Weights of a small GPT-style language model, trained from scratch on English Wikipedia.
Size: 18 layers, MLP 2304 squared ReLU, vocabulary 8192, 81.1M parameters.
Training: a variant of Adam for these matrices, 6919 steps.
Each number is 128 + 32 x the weight over its row's rms, rounded and kept within 0 to 255. Layers, rows and columns count from 0. Numbers have three digits each. The size before them is the row's rms in percent of the matrix's.

# layer 14 MLP down (transposed), 2304x576, rms 0.0488, rows 1831-1903, columns 192-287
102:174117043146076140179161153117076153176127107136121114142116118123148153190155135152054139118097106127069080114095155211139154160142173109079091098124158090192171161106103136153124143193081198101130138081144133078135097127216096144101136164109095087082150126134178109101113151130173099141
100:163118133158118104178192171117152139130126097141131180161106133138130136169104111127144099158174099109124130144088117211076126131068096180126134133085127106132101135137151059189130116087061146166121200129130128133092135095151144159086160092127159117152126163110130096145128126076138133117
099:077138149136136164095151115112135107090074105107075152115178183135167120117108109142145188155128116110149150117107157162152142094138115160113113110250157139160140174086146178150077126124069153079158108089196120051126176094115176086148115184177150111185103111145136122127158178109140126120
097:074072129115150184143118111123095117103134122152093146133150120113075182092110128123158100124119163098115191110130093143123074165126081092155134119138096106161160096079113196093155190200111110154116163145096139099127145082137141114171108112122075133159127113082117210110125092126145134176
104:153076075099183147145069116150106147153132160134095145112135101190142088134135107179169140156122089201088112149084137177142119137098084150143184151155157164134102109089098072092105073136177068108151136160115118152154082156070117128120068116065108155166134114181164129079064150159151131104
096:166091123222102159087118128081075174109090131143141128159185145164145118144096132140158109173085099048074095133093085185086157134169091117156157103155145146143135145156173105077126149114147113175096115099131077114159165179128084128156128142131145109132104172134121048107156075135091127096
115:107113165126135130171128159071163127160150111102134152172161094136102154101097139168113071110139124133140164130121111108196133143107176146130083178184100125126157183184163139110192091081079087126143111132115120102106099129135097124145133104192119122064147166136106090139133098125165071104
096:157129164151206127186123150172108171137164098130117115115194070134087145078098150166093174068172089155127150089136142149147106120139106172113121132143165098107132121080087153148115141155135135144145130171107117103083098153160094101163109126064089074083125126140065197136113141149134156130
101:150132123125121134191118143104142105113059130132158092103132122087083161132134165101161134111084141117170140114166157089095099155137144142131074109108157110139144143112146140070133178073106139105154103150103137089122077157100206165163150092157123102086163165126154137127075048152130193112
103:124160176158194185136085133154137112094117172133150155117130122152158046044168110084073098130163107108083127150143138139037087134130128214132169093172094170158165107185092073159186103091126087142094142181162158156143173107086128145086144124137116098102130139161149169069096106093116158109
094:128097132161093156136144134026134099127112149101128160114142138130147088177095154172176156112114143110172134128123117094105125155140181092125072094135150104132141155106142127131140121144079172078150112114184166055196118126110138166089151118110136118168088144119121136042167115158106137114
104:184134154109136159126108185140123166096160134126204128143140124158134152108129121104127135162106087160101167094109113183134129140055133081153125153098145128139195149139113140083119075112101158136142101105184141175199148115165167090141084116156158149130117173094082160106136137109153144128
099:123077130137047124144146115118096135147201119146026156106157141090070148115097087078156201132169144102133137113148131141112084191091144217143122155112155122115156127066120160139141115179100142166149117141102121122140133124110126163133135158110097156153065073189184144161156136179115108107
093:133173115098147131100099157105087136177121143127084242169131103114089183172132119087125111178115119124122141135136134118121118126077131131098084140156143130117106150138145126114081130107133099140145132136080122171091126118167097234133136118061104082134150107162115144113094083126125136139
101:138163129151104136119085093148139156095112119116114075139155130129173105153145092157179058090151187103134111073164130109151143147164117105164148127137082101151115138164146144104097155193090115118100132096148088158122080093200106068118078127136037177132124090110149107105136110125132128181
101:082105184109155203106142138133116114129127138167132096107155104124133146079136084152065154083114119114084116141128082126141145106088157078100104105054095148139136096088099178141124082156106070097125066168101086146126117134159011078113229200115082137098071079173152147138121160088131125166
092:107140108164146158136116093112164107172082178138146104166119167112072137136098127134161191137091143170141129087148179173194108102141179046123191170159122124163129097182152059083164157124129117129113058081182127094121203126101120114142163079113072140142069158110158159163144101163108088140
108:166143102112167100199165084098194097190093179097117166109081114084124131162122110108100172129155193107084094114129112059097163125158156090095132140145105187105129096172146119127130135113106102157099110111114145098098119130127118125117180182136079138094156089176136068152140083087100130108
100:103161156125108155131164111099132119126100068127146099113149128080128168131132084107097192078155056149129106149122138127118125143052120075163123163118124123115121095153150128134117141145123119131131088166141126121155150082098122123148137136090153178150112126132116113145175151204133082128
096:165101119093108090087111152153169118069093140174145101121111098174122109118140146171111158101111150152130101121117141109075172134112123157147176160076153090114068102142083024180091143134165150101130163172111186074171155105127116144081170133138145146121145116149169094161126098157106175091
094:132103167166166095141150108171089126132124114131140135150168159128165154134110110157124192133117083086187197127166186080146130101163120156114092163179122111158151123142073104163104127150113104101107130117142094168096113089045184122120097153132121136105098111148118153112103107115116088168
085:077113098108114077096163158090104150158160102156158123105136114134131093143140094155099145162106115110130179109113121123076106128125146134154133120195147190145141175166117105105126117072140196117196186108110165096128139081166148136114092083181123168174182121076092084056193143125110124104
096:123097172137091109119178148084085155086156087172095102095140136121122118106133130083160106133078200129160117136127101093150120109136213145087099143151177107152176159103110091089072141078170124165102129094112069178091130116105102187159158135094100178114184103181190145165090134171082167121
101:082101131105111087123099166110133159074150147131140112141110042213177165125104124100137128123091123160134185124200116145163160170085051140095111121117148066125131141115064143125136111123147105117135113101126162143098102138141143147127149133077175098148151197112122166150111093129128098182
101:130113169134119148150147153122171182150113130132094116158136161119177090090118085134108139179134195123111099161064117115140136157064204125088130113052146154108199101094109157058104083113114151081132199162099145156148097116134188150125115124090092119162097196099131138150130156099144136149
106:135165155112109154126185105116154156128118105081134136082038099110150151082166190177161127099139139148112114141133118125141155119123126155112120157102163119158076103139121088147196133071175106157164130178132095080129130090037149152118114127140097098110104159145111084182095151120120166097
102:148167161135065104129131126116122102152120157114209142106080153125127162149088167139149093141139101099117124196141136100085157117094133177172177182129119137108061111099141162149129131177103161137060125181127143141118075147115112147124162161148118122151078141077206154121102116085097084123
100:092129092149126176131061148118144120090104103149128107099114122082099136086088209154095088129111132124186162140099084168055147138178146138131134129125127197106108130164149102133151121117123148123134120144124113143148125159171122106164202146118132124070104141163151097132197127129173135156
097:093153099154133099111137187094140180074099120108095098148092135122129105152119196124139165184113145022150203108141116142188091158140129121101161110157121131154080081163135127142150117181160135116058111117062131135069096199096124088153106119123099110169087114155115147127116182141116109172
103:142111170052103078150170161141159139099165115104095100133060139110180073106141122156069119124131144130141120195072097162096134132097162171067109113163101071138105142060167127096151114101161079123132154177134174095183136102117131085080131100066155118109208146142189150150139064172108165126
091:097150122169155111124139107138108144143136126130119139114119180148184017159134091130154075130178109140099169174166142157162135165155055153148128123113180155170098107093112090124100186103126099117112094096099090157095103075197107116177105066113125142122075072209132101156100141169174143090
102:070147138131123145129132122088096089117142105101107114095136147142091166100136077132131103100113149112170165122068124227131103123117144178139155125134155139097149128108159194084162075040077163115185095108124098198092159125120095126075113098138117120125150128104129158172081133099098180092
096:116125126122125091143146139134103089129174160173095098184142102110150089191060121112115142125128134081106105115144158100154113177155128114106165124184094086141135166091144087132142120196129078152064195158079166137112144143171117139135135141119182103124090091110092120099141153148085131134
102:134159111116072090151112152103111081111095065131151183123128152145167113137146115102114149141130111124110124161123128154149142199149112128131070134122129156127097131154123068118157141102149198130107111087105137118157105161073071163128131135106113086120157011123155142141095117181185158188
104:155144092161133124066159182132154047117101118061138086135135160104099061089115141156102158144052165096129069178145105054139079100133119139144112090110137038128100143068131163140129133173151155084163132114154121108168150099113137148169108137181078151167103105170138089166155154129171118161
101:110207144122134120210134126104124158081152153157158140110153167138129129163146184152143098108061115129133109077119101102088189152112132134083175079131165150141048151131153090149126152106106130115139179113140152082186171103134157131185179120066107153143204144079123126161115116098082149136
104:126143169116106096078146146081130100127149156141097107143126112126159173143086123117166149150143139092125139136111119114128073071138151131149183141159142173118073131150127083100175120133099236158120148114124058175145085134156107177162159128164099084126130093088133116113055193186122174094
098:122146158097108118066128170096191157127164118111145119087125119125107161086134103088118114109145170103119111155128116145064092106098142090129108121144113117125084113086158133137119079150122179087111179107131156136143117099118181155121088106137079129141127173190085074044142108097132117114
105:144109155111141166157127110108134134193115211150177104124140117108169134134103086121130128089168113099138113103125100113083140171129091114164158118178151122152198117179081098141145103110130177124174136064125099154153097200114143109060105123077128121164147097098102106142125125137133148149
104:145163180153167132168123177157156118082080163175122132151140112159141130076128193185148116158119146099103130096130121169041139092147126127163178127156104158114125121097159077110131103099107153144132127117086067099178086102165111150173146109054126181083095185111116124098102103161132090117
095:055164077145074160115072173152128149088115171106105135090127111086128205104192153121145114136146051137093144087124143119081140112083169091138122125114065145194150139125181135125153190128137067132164121105155173150105169156136079118124112102135103151137131137153061179151157119188125143179
102:137160122093209162120104132113093121072103128119127140066089105164140165042104104066115073140092243149112107157166189133179130116135123129138163129154079086179130110071169147120121117125106084072110149136086079138120135064121062181083182113203122128089154132141097127128118142146050146106
099:121124131116100146174057119129130112200158122139094111134078117092141142089170115215169150093128086120133158131141175105093126180077168171070126132134127093125073144129094183152216129135149134129135059194093180148123101139159153149096095083104140124137156112153180131090093209181134153066
098:143124082128098134113162144125092092105094116083112074138117109112104141115067140156108089101120159174178132165138150115127097133089142146103081144132126152110154085086108154102137152127119167145144170134182154137148202073118172073125169112151144126110150125141145125119118153193147172173
103:168146143103100142103168171134072192154083117118165139121131161134114094153179110176156110134130153134065079136184110098109166103124146150168125115116095130198150161121159130135124113112083126108126148097118091157112084156196134118156085075125153138085064126077114104129125084155145132174
101:064135135139149141104151125070146142146135102163116109143076108176116188106158141080080109136154131153104110129107122165144130126141092138131122122136096113174126134080087099116120124141203104133117152153151074125155076173160150164113117134128171158122132132141132100144080137149174172083
101:126187080073135124114171109132076139093118161120160109151098129148121185106089071137162146124099091119122122087135100113093144117092232108084077157115165122180120112122141135100144116203094165208071111137122131114103162158160157091106161177151161148129104096119071140127196120152107129131
099:117122161137137122074114128144178188165152147066145135122078135106118119181157121119169151091123130128091142148117130205151064109161128196159123123107093171129160178092147107095134166150152142098161118175105139154186149128139162152129125148163118128093155125089102136114129078064128171148
090:089143084112140119108131124204075054129109153100111149158094137107195172115110154164140197129192148104134106136137158140140095107122129146104134118100171185068167139194167121153118078145160157066140177163119123113171098166129129124145129128158207178122078099164136128107105109123099120094
090:127113147122123101210127130087101167088115157144175191196124114177101124113153103101098084116145159155121148104176149136163107109116098164123153083075124140068138175101155110133099111182168141128172136073078142065118186111132111148107104165082045150123128153130111197082107158099122150103
106:125162169140114154118133142126080098104100138175166150112137146144104115127069123126060131109060153103064123080136126137103108200113109101108094141134140204155124093156175091148100123167140127186069166170143131184123158134207088121148118087119112110124089143193137107092136146143197135078
100:130112183096134078144164168109150124107142100134097159129135196117109098116144135098133117178151183206142157147145152133110147117079110179153130118112116122147116079141163122085179154054078119123129087152158119113132131145124133168150122155162147179078090151056142059105121099153122138071
093:058143169129187113106154149198119123144095134141130162174114127150077159154119083112154161091153171064104161182078170104164134132113151059133143067148115125180133086084072170176143106115150123135095121117170162090147158115170144144148106154143103121162117137142170098085124130136193149183
100:144122133125171097184120114167068133181124093155170150127159132082136133158105066106111093154173130126171132159153123116170187075088143177128170118133098103170175142178147139068132121182103121124132079091155163178209161161073126119169159135123119079103144093130155136136106106119149100149
096:135080106142127129159176182127075134136095155109102166125166147160115077106137104129184160114076168115135141158153114247170186174097093133155182064102127160162151110133103144114184079114072146078078160144063119136084102157139112146156151189132104158138063077108123138149130081181123155151
098:121134175098153093117127154186163127098122154143114174090123162130119090096094075133184158149140142164143113150121124025159116114128089111158126075130115117104147134099132114131108145189110104068125137094157161160114108092156109080110131116141169109097056124100173147198112145171078125109
108:095129132094107171156188060160138155153078124132097101105088127119185147141060131119101118179124126131074128125100156159123075111134131092141130145061116177124112155092133114152181129140139141078140148138108181178130200080085160155098139140118094166142118165079143128056190144156092143134
104:113122127092083148145138100116158126153065097131168118132144165145125166084126094208179126082122161091139144155147180132124102160143184195159124124141126130139071095143115144094108107146147110165174143116115102117193142140061108093153042115123159142171129154112164142186089107099159104056
108:107130137135132084107152202169114088090147134137165104098088163115040156125139132132120128069087126066123095096176128107147132130115093151146124105092084131123134175105136143165161094087134111114089151157128118078150099136183077141118046138159107178086162162144133134149103124136081124095
099:122131065129115140136153185066155104074129100145141096138088178120065149196134100151100107097147125122131175131120180163090117153161245085161135072188173113123176114106125131137158133169151081170118124103147074188129176192140184114175151125125082207135120068152153095123115136081116129105
101:205108094138134136092117111050087118115193113094185165110117090109132112129187084139139162087140169152081097127139132129139128164128139113159152155121103132204085164140168144079137082102163116104112132082069180136102171188181180134127127136109117116102155176120123144104176131098145134097
096:166098058152104092164128102149196176093060103136146113175142119148170105118117096125124112091155107157113135094068151120131141139113138076170125095108172076122128098144160131111149149174105083162082157161186105100104105131195133175111084097126095140115097117148121065134111155162178147152
102:196121158143174125140108170121158153086156149107095078111116134103150120169130101137171105093163051155126064117116147144106148081065136197130105165139144167088081132102164143090124139093058132124183088090153139147151116094186178160200163132107129084126184127128080136111119128121064134140
104:110136132171141121148129097137110058156144094115173085133076156090140094133092117101118085146102150145159099096165142138120064114123095166140084142055066093137129072171122121106126160156164133143093163136149145068123134154118096135174117114089080165104065175140067116150120109163119088177
105:117169124100103108151081117146142097144127140131157107060181120153205105082150088169075101171100139103111105104157181083152139105027089096120129134128135157081162122118160162138077140187194112162143099134110126147136168145088146117121100132158111142148047116116109081084175124109117100111
104:100066144119187149128149133157185156183096159144078080057133150081130156116171172114117085184111122130117113106158124128140180174058105162156165118129138172147123061174163134125135117074117147137165149142116194120091136100184145144113139135131134172132112139144174078158115134184142137114
102:148147135149136106115189151092094089102141125112079129103134101070111132103142136156134115155088096126112149050124151114202100147163111091165110130155196111110143070072133140134112119113161152101143126114122142139125167185144140064161123139033081123097065222076158089132082153113077175152
096:159125132132137174119167100103143123147086133088139173078176122115070168055120118130100092110145161089088149106153134097134085034140140141093121192105096176141103204137134099105121167109143090126092121145139148073130161101132103115176087116117153132090145126119070066114112123101136158140
101:135129157097077179115181146123117140100116090149181133065125084100104141132168140159161134195067166120123087094065164135122089193201074145125087072122138132103105123118098139130140137164137109156141174153104177099090098119135150085139180105169148192089173131111142166120088113117084119119
106:084210182126139103130116107116126186169161079122134123220112126114116168124116169163153169107095115084121156098172104144099135130163128150122158112143160119126125211115110182114115166203128135166108107138083119078091101129162149114074066111158099117080089106074120171132112193147161068134
101:132076132147058135091108136162125103091154079123085094132079092131122096135066151105130074101143130148129098101149154099138138121088188094154136159140105121105140122147153173131130172132105136145076201162146158102113086139121157112123220155076118182103105153156149147105058175132190174142
106:202156109161122107092128145092148162156132137154184169097103231114072183132156109156147038152099071110135122110160154194148136141095170107145089160145150142151140165157091109157109137134153111110090103143190133149122160128148149116114131127112135148103113191137122100116104100141156173133
103:135090094142142150087104172244149126128144143108053135150073128051132113101123105121133193146110089121082119161158123137095156084123159093096114096102140112163109123161188162151179126165041116129196142145156159118113119195123136078078147051107155145101141084122123158116106146149137112106
# layer 14 MLP up, 2304x576, rms 0.0528, rows 1832-1903, columns 192-287
100:121176138150150046085123178105146136119144108179105115086135145204153170148159149178142128103124105193121085079142133129139170140122121159110158128071085168139168108108097127150104142181164098150109129111114092132122074180133132121099135173156162084108088140123087152102157074127119124129
100:101143149118130125103116191085088114116143120124079098119168113078139190162173086143151120101121144137109064109155126153107171045127120183145138121037123161123099104107120137152137112106146127224114132133111107136129154135071165137128130114145077102155117078178096163149116105142137167117
097:145196151138128128072102149132121077045125123096153110162082124118074100116156095144156140047159101145153024123095153137130162123161081131132101163093122119130156110126053141134160131135153134078081124124086093124120121117127160071075136151091115050104103136113091136082086149192152162156
100:133148146154091172135111138132185113105201118133198080158193113081123158094113094236048103140118129127129064140109106160186156122165099153173078124116118088150122112138078090123119164075094172130160129081120145126080206158136149080118122122147120163115180141120081110097159092167075128090
095:148100112174069145173124086158123090185148124085168127120153132134123171131144117097086149074127077165170068133128127131162217133130110110147136159143112116131142166093138140170173124103106174102144123141142134139128150105185116154112138142095125134015149125153122152140183097065084170134
114:108134110132080109074106153090112150123119194087144112093161094143153125139162114118094156103137130177102106110126180145032121138141115119104154159077079112108102138143099121179104093141145116151153118130122111147189155099178176177091151102112075094165152144176079156128123140136114086143
094:083136172094143168121089114075142089082165106151170128108109156095127095146164113070169127122120224130113116150146103131155144143154134164149146130147112137195106178143177140132168111118060112138082173171049169108092128156105123105094101083236123120134120079149106062159140188103111119119
100:140105137104125195123177149112149128138168114041104097097114145186134126106101078131138105146149136105133147115164122160120094104151101034149143151119051150071140100115090104121050085132130136168126123167214111163128179153080136085116115136106134157120147126107110155128112114100101117059
102:170165059062093126136004129153069136136138177159107055169129086092168148159161112123140168126105089147184106177163120164111191159067123127107062105167099078124120075148167089145148067182126171068109149114255094055128094070113161122127108104163122126150154179107153120136193136091108181134
096:158123100134144150137111115089157105155126150125198138108138140117150107118181142134081174141127150163139171110154127142077120120119143148134122115146130186150061105157114170145084107121111110139155123149155100084188169146149175166157118078136162093143094180121147145115100145168107174143
102:103143145097132057132105186159101143126089053073132105122190082128173095164085065094095172173121099129096150119113126120056129177119083105110132174166073122096112142109117066100170140073135080066163090113122069130130103088178099116120077114136170139167145188112191110151097152116053151112
100:111150191151069156169130160081151080094123160137114115093116080148105142207105035168109193123126119075132130167131095165139148126085101118128135141134135177132115117112110153163158133157109134059137126115148165154180126101156155126110123179123161190129088103143146134101180160147134144155
095:113090183149101155132110187136088090141104102114153171103137172123174169176187105140131157158126234116139060115156171154091129137133103099136132131191017121153114123134122067129099123148148177070084144124136041142118097141128095102105142121174133094089106157170157124092203100150143078160
100:154151142156141128043141073142164091137158209094148110109099137086131108078126160084147144078126144107139096139135062175095103138155099148134104137116105204101153138084119111110178128124127137131107113099193120165120161166143160116138095177106102148149142111111147124136139146166092154118
100:054137114092197135151148106101148183079163138171181102120137129095124129180109143131095103101060125163125161075113157149086117132133136155144076154122174176136188151080171074129161097153075130108156094139202107131123122138184129110141123097143202172113140139044105142135136107157142131122
095:127159122170105123128194085143164078089063074147032118096152185168116105133076113133146123213044118117114079119157079185157145069086084126089170200070124141139104121152063110141123161092098126159065111128166063079091162173120142133056169147097145130103099103084114167111098136103078124102
109:100127120100196088153151110127136068132174179108142135119088104130143109161132074121090161173167158128151070101132151092073108166140082144188116134191131166121110134165113093117165146109167127159105093125151077164121156180150119018147122178119138135126145114169147091113166123146127142106
098:167115104130157113153110099118078083189086115152149114109170090109135104184067160128148154157167171118137136178185108161116176159083073155114126139069093116132137179093096076068110172131108145095148130134176130175109085118120092143117133083159111142109133138105129070180151195090112188147
092:116099121151101119171156133096126107057108156077086119118159065181153172152091103149108146131179147094145113142122044135146153144139079097120179172071131157144111136107126112158091132105096107119185138130141134117109234106101176079162119112089108204123100089126112108066177122143110162082
097:147107129116169153109180133115170090155122095111097138032150053190114105155134067133131095122103114141147113127150129107063087072118115132143155187105145222090126115127123061103087151092153133162058169139184103112123183124104159110149133182159140154135045121169166092108105186092067077160
092:147099140152088115134130110198158114111090138111122169129104136191158073118096147148183182095115133215147139146125090157144102114113147071124103132066134142132164083063163145135131085162106075123127155135153108146150105138082081094125118114132148128123112082155174131155058050145149113111
097:152134117092098111072038122079146119123149095109103080131115129138113163162127150174109193087148123151127122156144130122104116115149146127162116139107078131200152084046136145074150114130126127121149073194136139129140182131108081133060101108075134127120095084126164181099102124131107173120
101:143108070131047162151126199090129116168153120102140137149167129090139118152144171113090085198163239170135151158122138111101121116114144158061182112123144126186106140152168095133122094130118189141101191167186140129210136100135191097166076123180149109114095136098131137081115098160069123097
099:123103142062058160136113155154137079152159094120146104111117102189160140088151104099106107120067157159186085158155127084119121156105133100134129139148118130161128148100110093126151049164121127094081102111101082175161144116138152112171128136171118151115176103137104134136150142168133102121
101:138098130147130171136104158132098141173129116085118086144218145131092091116136183139136148046123105128163116101162143139063100184118110162150112115115129182130125116117146127113170078081076099146135080135142088135088128124129127183021123076125133131134131150162148113155107116149116130082
102:141084194137125101202131168108145091048125161157174058188107139129102175100193152118136149102168117153137141181181156234115104103116148113125081163116122129183094073065163157182137133115135106170104117126143070177130088118078140123182108143178138164153117147167152120107136133123113153106
104:085140112155121080093145149106123125102137156065149077120169128135135050158125087123114160077105146094147108148141117139084154133071083122152073123136087159090131151102165066146073158104147127130090115175175061127204150167158075170166111160145125156125147073134144172121113128129058160105
101:129103067096132128131127146114083103114135099097176049125138106115161100059143148121143154150145169114132063144130146109108157104123099164133115117144144096152203118100164115174107139155156132132059080168152048111168135147165157165092096126138181145131049093145123109115119136113094077161
101:155119148143124094084100132064095144109224126101193110097155092105094107128097077137125175128130143194092142072103163129153104183125118157176103149157097110060071128102166136197124056148139152141085090149166116150096182131164119131096080175145031156121124105134126103115088111128123111069
094:159122147079131150201079125095137115163177115099131087094134113140174161125127073153132175164046125098067164165111142151099105132126100099035096155127109092115144130094108109136111126176112109136146181150125217089142163159154118135127140153125087168105062169092169130145129145043164156092
102:111084200121138120098143150134129161087125134106138074090096159123097110155132132181057081129084127191130132124092122106119073073111147129031084160132104184152133157154085175117140128119123067149110134105084131135144079159112127132124143132157100137130168162130135060134138143134106139187
098:145154116134067180132135141138156106103161142151109127128143100164202116134109090160171185110147084108161155169109133101105182133115181124095169106142105087173087150129140064130100123098060121068135126123159104196144183109105048096025135148119162126150136104153159097149115161172094114147
101:123074186119103158082105156147147172122159094085123149180130171154120119099103173131132148159113117130149089138091107117127139100099182158146124144109139113154119077116134163100109100144131067154130094140138065108124126106102123135128174119148177170154117131165109105142118103170112084169
103:182097101092139093176130133144146105096166160086140138120128147111115124182092154191119148105081108151136084137160119133119099147145152141137145157143156135126174102125120135116101120141110182138128108125084077091189154066129115117133115104172154197172097106111128140093140176150146197153
102:140150181107133145070125176097103126126142166110129080117155090163135157148094141124129147105090112107123161087166110123127155150204156128102199117132085146121121149130142135154126141064081128113134158126101155185177101131114149117096105134169105117067103083105204199101102105118124123171
102:101108204079117177123106167160177148096116090090138143154092109120118109139103107148108142139086140180128177114165047117156135129112139153155161163156098179150156153165177099125126102163071098072161101146152101160150117083145172078101172116115153103085149158138096103150136137128082087121
099:126128112137107122091125144052147121135096175158128147064116134078123119121109183158113113122158130150070090133176114154162111111081083150111177121093163155096117112085148133144157114101148146146172096083110161133077084150119085162153129084152165147166129104106147140139149139071065143138
105:134086129116105167110110149173139110148062182141145176123133168054121165055123111072152136072148148167143078121225087182112179128096120099127111120162127056169097115106134127101211084069127125130155148155136134140121139159152164169140049154134160135110067140086160118156101175059127123188
102:137115131148147191103139118164148108101116111150146097112088114131162119119194075091165161100099166167118120092189095076077148136101160141063071146095153125188133099186159148140161108144120091126193171127121156126087198101136156186123134138120092116115130160092218120164179152120090105070
094:165112168116164130117110174138139140141153085064102154176141097131133127144124131125122111106118121198072108150133097124101116158148094130077130149137128132128122136166145184130087082124133175188097124090105115137198169116170040091122111148133124125121114071155117149147111145097150093096
105:078081084124153168123070121136093076111081103128123118088122148125132066124103080139084135144112136164066131108175140164092113036193084099163126121172117152155176151048150141121121135102097120081165128089160092137163166111105127141108134083146064109052156166109149104111104122077134148137
100:079088141109169087117153053106143132119116147113148111181081159151186087130166128184120155123167156131191115064127138149109147186102163121155147180203077163165105098096075101131165090058145135162073082080173133115114147077143120078068081114080160124071158144073079110096157144112095195101
099:129187125098144101156105148090118110130076116119136113111149124100154094095112144176136121137074054180129134112147120138093121149102130144134149136156091156050151134106128123158127106079101162159113058147173115100146137125185103147112132147150181133140089075117103186129123163113129202170
102:126153177102145111117070151087110125129147082110107131133092131101149061088163110131169110159120143108155191129127151143129172082111142098061158109160105207186148163089095097160124132095092120130098115149160109150136144121127140055172118108151114168108053164062209165135123090164132109107
101:149094090127105080194131103154088110107104063136169121109117125155150104073139112167103138130154207118139156035210121160124066101132129114100108164161119139114118137105112083113144145092096094125158188115138157160188170150124111158113147111125148105140130119121138097067116091140112126102
103:092129163108163086071164126120143170124161127133155136154146110175169173096198173112071092109133163144081091110114153148141176111140083137132098123171155100190180217085126136121120187140049145100165155149127093135149156124150077125093084137130150130131170109099133133126116130050090114123
097:122096228051143148118127115196127108145120097179131179191088161145139154092162176114125126110100109138067102144168114151159119106125092148100146118133124125069199122075171063172122114112136110106094129134102129137149159112105111150133123143123107166199101082130138116181106181212098180153
092:156087133092140177163113087097081180110117129080081147088104089159184062162182113110118174128094168136166162137165136104111146100142119101087193099143095177181123130130072094163087089077028099100112123124175113070093155116112185082095088138134105136146049095082149183085155107107160140097
090:084126134161140111141141169143078064192064162112156153122127150075138116116122142124163105104144136101143194098129177098122154117146081177129135103056152107157124122073093088183170091086135152183158097135132154163181105178146084084136130136104138102120121090108131125116149132141078109169
104:088182181143132142138100136165135042163122167129132077126133135086114124173166199092142115142148155135140151105124141157080083150135056105151160150108080161172128109128124149173156083140116139139167176133071136133120089130147079102091140043156144113096137129115074160164115120123066178095
100:165100131098083141129135123134141102120136111146150120127124179134098089131110123162151109118137182159134134108106177116117147143151161178082145190155132119052145074079153084108149163101118156108091151136119149105113138126156168101121113149105130109156175123128165136018083121160113131115
097:153113118122145088098133166123086153156140114082127075092139099173146034114110118144113191146066094124183173133185073230151111078091113100119088130141103191094094136164173125112141067125130162137185109164136102135140130111106152171165131070116163159087120150110146172088175079158097110147
102:148167100145158107132132132151094111110151114118103103107124087126136059125159088142148091138126139106126089131092180114177168090121036153120106130122151137160167077143139104154094082094120134085145082114131150129154124121103116106137112126146209128089151156156115171137133172121118162138
093:100170160121125093099131144145105112084124083076195048067140143089167117156159091153139098105135144132105096088171047089095182153147129172097146138137106131158198137049152135161046086065149097165142075173111121168136148102161118088089080178114097147140143081144187139109125147165074123102
097:095149163058137111133128113161129080111123158126038075111129102149168144114165127160152141108115156185065128137130169091071168108164118090126097151153142158147170122115171107066105119116118149106140141123124127127116063182123190118107120155077190171110099178110156157128155099077173105148
107:139148132061169104135089099149127148098145119145094093128091149083128108108131133133158114171119153147118139182117167077144111122150173152107070137150158148111151129075106131115175102150137192114143100140168115104132194178212123126090136158105171127109107119131160137122145076084018181213
103:146122139143199129129124119100124130128119116161075106067104123174133107164132118166132138130115147160147116121120087153136076110124135150091118143173144140136100151102113121121136091145096095144083125136056094113130135130183116116142089089146170093081082141114133068099108145147100154137
105:119189105141120112121091194111049021153073125133186143097115094140107223127137148141137165094129139121132104122148183130166091114102139078134107145114105103115158115100129093136112115106132149071142102175137126095125110141121099155187104101143095161094091136109166132133225110093140057095
100:150132124106088104109136112125165105150124085142109106129166154122090143160099105133111131121148147130112089148138129105132161083104100164092129131134111109173133177147066141163157154125110185133118145111204151102127182152059054081112120070124151193133126094112103104157105155095124090138
101:133135165110201154087166122097122120138135065165080130133118118134175101125127159129139108175081133080119135147098122154091098108138114094168084138103043146138165121114122123110127145098076107112098122157187138114149142196088066071158117154198136165127060048101138145127098184108128106142
097:085124175129128092125113161099066066092127098170139095111165066080151062097137163121160117100115145092106079191164079156155133132170171195116157094128133149153138088126124097094126087137123112124167160120142134105148137108121133114104169134133116165112097111137109117071107159147120134130
102:145158136125196131167114169120122138167141157128056095148048149107142083107131162099147113112116139129109134147150103152100081078150139144070165110157082099133152114119159043127096161121119200130130110126103149151166114052107085083096100189160105218097118115106123123142098146148101163093
106:109076114088088135060108162142110134086172100122182127033099093142148143130226127116111097091147149205128098124185098133078142099153118102170099126136077109127162121106185098147086118106087129147174128150121144135166069140133081127082109141146184101166140115116155095088120124153105104126
102:143185123124147153145143075188129090146092104137137130161096176079168126132106131162118134085080255161140127070187142096112126067174125171110142116073135139165092102065147115145097108199113148068119164095176113130107093111085077143119068175133106125139119092123160105123129164136138121142
102:090134122128121148111077153116073127085090113123146075116117128102122154132092171143127102088099173149112141128126183113077138109118102134138102127137116098149040147122132143166094116114119114087142138091142081156153174189159080132135135132129184073143181167135099095152142108156128119103
100:084215087113148100080091113158142109054139126086135107158143109135162191188165131160124117154186085184172065160125082144120156164136103160183094112109119148141116149150179070175145066114102212164078171134092113151130114161112127099110066135168128158087140125170148099121096148135169100147
097:133154111089164112185121130087177165138145129101149125106117129125093078107129122142153146121124111137141127140139121255086149131151109129097102121149127109125195103075106122118116125120135169140151139175130135154112143123134117088124064116102094162121131129083143133160113106092162069158
099:133129130099094171151141155173093118120122100109096061143164126152113186132163116130178161105165166094096066145153120164131134085086179117178144165113102167177139160146159165151098117127099140136151140217170165111176124135187146154125115153142169141151079153156136171126182124163128140178
106:114118144090113085091154159130136142066131112165137081153087084095097082120122056170161094088075124141095099128135142116109129167182104118155122118133054141160099090099109136100187143139164153102128128077158133100133102068178125112041125097142143131085149120091136158069163118151102194108
103:178160065106112118130113116090095121173110121126123119091125141154096140113119120167142207076105080184135122175150083138124155110138110155139185151126097114128111151078122087149133081077048103168100069134133095138116185173183140155110082090128204178114142103133200164073146117110133119122
103:116075126128097070120161151136159098104150144191122113112148132133080122167128109110144099106120134137078109095148180143137112136196129101131158128141155182126145140089134103139060121128140173117068119131151078093138134080152090184061100090151153154107159143164170170102163100108126115164
100:110134085105083061113159055139104094092175143079128158116169131086145102127160136168103123145190068162149151167139176117152135092113153090110171148161119103163138097109115130151081115060067148124176164121126186154147128128168149143126123149182168139095137159070103136119163101136116111126